{
  "vocab_size": 5239,
  "norm_eps": 1e-05,
  "rope_fraction": 0.5,
  "attn_scale": 0.27,
  "init_std_o": 0.0,
  "schedule": "cos",
  "max_steps": 3847
}
Each number is 128 + 24 x the weight over its row's rms, rounded and kept within 0 to 255. Layers, rows and columns count from 0. Numbers have three digits each. The size before them is the row's rms in percent of the matrix's.

# up: layer 9 MLP up, 384x96, rms 0.131, rows 198-229, columns 0-95
# down: layer 9 MLP down (transposed), 384x96, rms 0.122, rows 198-229, columns 0-95
up198 112:117100120112111129172169133148114100129103082150118119128172125129135162062104110124099119117114170120183148126132161128166148131146101081160139100132155112163154118147138090078122093117123131152118155134128133090173099159108118137142171110134142133143150122123121156139133100108137112120
down198 110:140157146120151090117133151115156132090103113143106133133104150108127156148131121102152147153127133107073156137076133143118109145108082150102175131088160119140119141120142086148097104140142175140129126101126103132125185092105134173128147147149177089105118116127116143125112119115080151110
up199 099:129142144112130117152156136175097088123161140118125133116152177147144113108126105138119133133103139154143155141140112129127157087115117125087152110205149124123081127153144050161087142134170157111097141089131151106117126135127153141157151127124158137086135111143088121114136126103139126118
down199 098:125130101124125161132143152092119131138130130063076081084123145139116134108168130179154133142126098133148135114112094114122142125143102112157151156108135142135156117099106145161124163122135137128131145121102150114091114126120089079143122104113151111154158142104146060122147110142067100129
up200 101:134133120080159093117148134145135068142137138122125111122108172134132081125120111127111140160136139104131112083118110141135139115144105083118123164164153128107127160148096155125112100134096114115116169104144103119142140129142140144138129132109188139151191111121074155102104114098153075118
down200 099:108145160139132165124154127112089089130159183137114074135130169149127150099105101150130166125138130146056132121091113129144159128128119114120091153110123096142143120140122135150163095081121107151144156163059137115128136128098138127134100107119137117094133121122148108141130144117078121141
up201 093:150130122125078124128132080185126104120063119136106141149153152139073131111121110116141133137135127168107149099152106112152177107114139117157120104135135128110114170111168117084110091151102119101109115140161110120160143107122108129128109125150143142140157141184147140114101095130084103112
down201 090:148103135141159116095128192096131132147124122142113108115098120090099124147117125125113088143124146142162109103161139169129128149138127115117137172139159098121103080179150158135102131092166140187139132118115098092082158155140139129108128110108113109125139119076135095105122135160118155114
up202 090:170140125170098149132131114146153117129087114109146114124185169102137098108131103113139062160085105130141085138137117116150118118113083110085122107139101103106156135119146121110153132110110108140144102099154166153135139128157147131108134149116141143142120126124128178175086166130120095111
down202 082:121101187146116089123104129127108125136106155118107100125093113134093062141089141149140153125128095135108088121098121109161104145128134151129122143135107114136159103113112120115117138148085147098107138155129124133147119096156160123116109140137184150140159119146120162105102109189167179136
up203 096:148150105124063160140113127183133151129120150094137163169129120105134069145147163112104160104117120101149131105144158122170148158151131128122157140130135115151164104172131120122136145122108129095110149129119162106126134125135125102116079143169147132117119127152141156085120171105146075138
down203 095:176123106140127153126100180131120077127119105116154140137086129129137141085095125144093153098167101104140147145154139110114162145117114117124139126153108126125127083163164102126138131105156083154142151146128118139201120130137141144162117137124145144099081151149118168123159094130167117138
up204 101:174159134103089126183153108135142153117125098131134114118122136102127138172139173118112139161097143130154136120112149098099122096104149136099157112166123157132101125177143163154081141150102101124096176138101128112142143127131141131127143093085133175140120166136110142097118105143132094095
down204 104:107208104132130100130121106126125152160146134121179134117112124125109098098144137147133125133137121105105116137135132118095108168112144099151140134106161142136110116112079121150118128175134114110142098085182064107164140111125140154140136099111123133102100117117146162102119084090122162104
up205 099:124133096153107170105138157138189096117064133100132121151148126118128138101140111109077131167117133126138114144111126118147108147158096163117106118122106138085154117111151101098119159070117155112117099124139113144148107120141115111119128123090151157146147120152122184109112107114150101181
down205 099:185125194105131118135099109099103128142159118156147112128123092143121107155141096141148094130138091143146105127126157092111143145104097118133123153154154097140102124119149146117073136145128128086091143121130133121174130114113082139126117155120112130165129168134102159149110104110063153117
up206 102:111146075096130120158143146161126120130151114136124112112139174134126107153120114106077132157105140149128152172130144122136093069142121110101130168156143120122139096115159128144078156149098157156081144092146130162096120142165110157122118102127136125152142167115103116115104162100132084118
down206 102:118164149108088146143123133146110112115101077158137100106132160119114148118120143117168139105132113147123152087106167132149117160125099130142093114134169089150117104135159170123133133118128105158133133132135158108152098155159126097170102171093112129095130107172113090163178161118112116112
up207 108:119121116124139111126167158150128111104132130121156137099096103093111089113151091097115137135120137107140157154165131107172111113116091117101114148145139110150124146124167120083134090080122171074081144103095160116139114156159108133137160129072156116171130092126123133106112123135143113147
down207 106:120089161097106124129125093123116084108151137127170137078125105125118172170102142167139111123147157088095138175102069127133158145138097167140137132129153130127123140136120116139111100121163141136116117125124138142080160148136119131151107100132094130145098145124149069137151135151094120170
up208 080:096128124121107095119125128129125116139137115081121106106162173093104094096133076136168102116182146134109153144140099146162124121105123144150143155163151086154091152122105132104082136126130174141111158145154098144130177152123093135109134113101156159107149145104128117161106149105126134143
down208 089:150098077134091139135151147104123199162120136163134135075139136138143146135098127114102167129143133138133151140128137134103123146136119152103116135105098146134146117125102110089143108101124132139125093178076128129125075111128128136113057112111066135154147134116135123102111140127137109167
up209 098:129170122133078179157168139118141138169077137140123124144132093141105125098134128094110149127163148188153154156132141150143132143169108102138156173138107137132113157173149158104127178123131111134066116093109147116128115111099100105127116147114114124098125148117109123157120127152110117125
down209 096:170110126098104093096103128152133135102124160122184120092094104099094155098136123152167091133109133130131131149144132144106130118107129084135099147090160130116157142107133145153116103127124137142086145136131151109172155141101116056137123094133155133104143159102134080093105121139135126154
up210 101:167135079120072151114115156126117145123124146134121138130132158131131166151147145068084104176129154131130141144131136138123093135121114165177136078137134142102130122157170111103140106102118169149115102107158137114102112137112141140144114141139091189109121138118126155125170103151136090105
down210 088:169109140146183090125099102169124125129113125140103095147101143164113111110120109166090120174146102101117160104107081164124150103142119141121130163128132140130087130088133084132151129126111112097158159138103104142175136125115107151102129112128174078152107104119130138125100117133131149153
up211 101:131118135133078131109152123135142099149125126105115128116134113086172140127151128106116146154161136177189100101142111164189150108128113126116100156161111114090135137129100102123111155174115101089129139135121114141112123164111076165158154144122113140130133155148091154118129087102166129129
down211 109:099126149129144137104127123103102125141145144131140134079109112088112105137096143132151134072168116112102156123118085126107166153103145125123116156128084126173206118105144130102172137122141163134071142125115104159117145137111141138153107084140104127123174128085139147145138115132133133147
up212 108:125151094187086160163143154121110141148089112102153147117152157092142157136140134138116111112161120083154151128141135155120139109134131106083132131153105121152085161159117133084126158120120091116113139127107179136103161156157118152165146149125117144156128122138075117137124122106180131130
down212 105:098126150091148158137179133124079165110130147117110116108183137137137102115104054112125091126106121120139124135136131114131117159092137133106125139116112127144143107093159118094133146117112126081083141136122093189150129081143140149135147131124132141113141123157102175164130099160130149108
up213 094:170127106113117123152110153134140140086133131150140154141135149102129145152123065134150127161154174115133122135093144089129157104124115123125166164159148141107128139152107085140092163149150129103117157114123090138133109134176144186161142165148161150121123136132121128052121132109140121124
down213 095:118148139126115093147101141135139131110093108140142135142123158149112111080122188078161127146092138143088137149126141139152142118131109112133174141101089113127119155131090115127104145094107151094139108115125167121087156133158121121106128141077102176084125128133093117153159115167094103149
up214 099:131157095141118125142145134187120097110138124126137149164146097089135113112128124123150162163088141109120142149136137156125165138105094158108202131137089089151130130121129107095122133167114120126150156150166121130103100149160118147131109120107165158120133110111153211134142144120118144119
down214 094:107116110109140130111138130120163132116124138113089107102107143135166105124165120145123082117180154147102120108103127137173149110101144170137098179172126110113121132101103124122082108131076144090127119131114124099179150123071142115154142132131128126148151164119109092115148104153154129091
up215 105:148148125127087131138154147140124129127154169151163131138128073108180148114161158154114132123105146170157125151130127133146101101140109122082161154132156118111118101135105082109104094116104135110130160111125127140147124138159150151128171115168168131084144112163132148056136132110113148113
down215 105:097127138111140120156124145088143171124147118107111115120095112128102102142128113106104145154113118151138210126101155157147129137088074105136134151107153088153130087088108116089145100135097107131124122133109114141106148170079105088101125118105132115090113138109129117146140105092101123151
up216 090:173125118096132126192111165125160100105118123111125117104123134114120130095151129136139149138086127122191129098146115146157160105087104148123122094127155122113137110167122155077180144171116130114156106104143137186085108121122094142132103142149119096130121103151160138130126132102131108142
down216 084:140143151146096174142114126127097126078131144095109117120111143177079168105147143094135149128117077137127159132140086108184151114115103158119087152135140134119102095132120149132128110105121121105167148092162152169136108122132111122126132104178138129099124174104142134138150163096136128137
up217 111:119135116141110143145128117144163129102102135123153098166131108096147141084147112106099073142175156143175113126127134138164122127116107133134126125120162109112139112141107092103100157100137114076102153097115137104146125105121093174153121119114178150126179150150146157082120118099172137120
down217 132:108136129106135152157067111118142129151139138082180104151153128110144114118144083150146092141110061147149135128112144158141079115143100122139128164150148113145129110138136145117166129082143132075127137148110105154144107131121107105184111112108117134123128107133128143105109096110102165170
up218 091:144101116105168066130121092122151116123142123152147101159114118132130104107147102143117080069099158116157099116140101116115097095121122148111117110132144126117115120098132110139101187150144141107087142112131125149103115127109134149134189122101122126163122093107081125130135095119101115183
down218 089:089190149172113169154110180107122158101114148112144075161118116142112135124105098123136188155124097136105161084112101111115164143120093135143163143123136138128115150114133129116163113104104148124164128145103130123143097130137125145122118115148123142103134135102127128099119166143195129116
up219 083:117145092156091142159164128099116075140137135111143130118142130148118104094146111086125122093143113090130120144132091144140087138140136158121149124144109126169129094103144144136142127118124108118136156208155138141156125156115156145079150117073104153160139112092110149154085113116134155125
down219 085:149118135135118156103140146120163122099120140145072162160102124087123098140140134129108130106122170133140163095101154128135143087127153092152126145140115096100125149112137093115135122142079138121102128093138151119125145118165116115107129181164098091094163159182159136163133144131120087106
up220 098:125156111108086176134133119129118127125142106142147094130120161074159180086135090130111126105159150128155164130139150138104137117095118104125159152129107081109091115109148114112148101157074166100117144110148148137101134096129133113150111107150163165116159106086141112106147146148116155120
down220 098:114134116156095146123197128142141125146126093126138136123099152161121102153145137141101156169144127114099154156147151122148127094113183153101122157125102127132114131166157165121112128112126093126084085130090127164086121100108079170124149105143123139128151096149185129120107140124116135129
up221 121:113180135110101106125141133184106159083169131093149123167129098062152113104128109130102104153140137135183130125118140108142143106113124132100131161161111123147104143156113104150106117115146159125136141112131092117141091121145127117144151143075143163103140118096138177142111110139089106124
down221 127:140153118100106109110101146188141124096129107098135118105141169085147112097130131164155118152139142141124109156151117173152124083082101134110115139128128125118130166131110132112135154132124116145087127121151102105121118096140153119105182118146104123123097075054146089140142133117130106154
up222 095:157164114145111141163143133132142114177129140112127128175127148106111121090127134086121125143130114133181154156164138147128154125152116110106125137145169144158143166149140115080113180157120155092122173077119118119120123096145140092166153100107108127153131119126100127138117090156112128179
down222 098:106101132171161130099160105142111091142143159132090131123117126116110071111131144151142110186120117103159141134102112132141142153149116130124108124153130140140175113142153139119122127137129132111143121126101135177136141125114115144112105023130179144113127135162119112155144081146120110098
up223 094:150110133132145132082139130122112128101074136124141146143133134125123162125131100117159100132129182130154091109190154126125104100167145155142141155148103120068120089141120113126116077143103114126100122170098116147157106082098157176138127156122153126130123132140145166110131124139144125175
down223 089:121110127144126131125123109122175106137180103120130119119137128099129119167128119163157127094115136131192168124076092153115147139133113135117104114119132097133148123122133104166121167144145117134113131107189156110104131127150120105096088128125106134098106072145131116166176110067122146116
up224 113:120155143117104142127187154122135132156146132136114140117121162062111143114133155141150108157133150136172096121128137105131142075105116139140149128160136117108123149152178137148081145135147117151067142097143106106132160104147089151126147139131107173093178144121127155084109123131134128101
down224 116:155136159080104098142077135116145126123126102081144131147089145152158159127120114138098140096137148136157086125105132130099129129088071118095122138106138194114115116134154132159180125121130128122149127129081107177108132124114150122146078093125141147097112151126124114155138161107130123126
up225 101:144148088119130120121122112138141175131158087127136124147147153127129092111167093104139077113165170097133128115142135109125107106142096127092112177131131097085109113123170138157103199118123148145118108173177134145078124169134109124118118149130124104119126093099130126138114119125130116099
down225 097:111107124120178179135130068103112103150103093100136126162084138111107139102104117145148147087118171115140142116117126130129145147097129141111118126154107188144163118163068171167152119162141115104124158120095130186119141132128113156115138124128118119102133124122151124146134108089118128133
up226 111:148132101099119141120155141122114128193118106097137125130115115093142095121165087113132106150119151181125114124153114169097100093144141119088152144132113142153110122165131133098112128101138084101128084128122153101146093124146096130125116121159171088117159130105154123093173117091099109118
down226 114:145103093102092106133112142139131120122133129151147111060140179146113131086107144118130106112128123148141107099167136151139145145154143136183128129128110150163178092101143082153110135147117106119113148163124107122111160133123187092122110126103169158106108095161114134130122133152147115163
up227 093:139135093144105143143158139124138149148118110147146108121105118124095149124170141122162118131132109163091089157130155114149139097150098088162184106113182096146123134078137136114102081118140158119118147104166202104087138113116148130126161160106131125123137162130142119108123146126148133118
down227 092:121129142124115121108139158138139086117193137095073155102144154098145119130085087137101162115140114111131124138120088110090104148144140117121093125147104154112152125119082150063162117171131121138123110144141118135135094091144131185085099117125137134111145121146104153117147095112120138143
up228 096:171127162151107137144198152098136129150127097129172122160144132124152113158132177107119132142092124137135129128118128076150135137136127092166118141159101174128118111137107168109109089104109128118139130145145144127109162159137174181118183118137099138121122129102109163146123108101109100139
down228 096:136127126099154094134143110111133115133158132131170094147168129146149137142179156123129084141147138119193124129150130113100123193115138121165096098106112117143100143154157148126093144138134163149156114152086100086146175100126127136146099137117137088137162135128142133137121130109107130181
up229 081:099111120088129123137131098137128183129107121101126120121115152089102095120132098089101095117130116156150128145115135169149146131105158154168133148132128154170071101120149105116131086141105110112162090140150147130199133097179126129119102097127159140131153111094140136123115119112138130171
down229 083:149083128137140052150141123153137134161134109123087150134131134144116166112094136146131139140120125095075106104125133129141095126152148141095111151114113090161143103106152091135149146147117137152116123183133129143078102149159158092121155111105125138148114141118106068143149140111102088134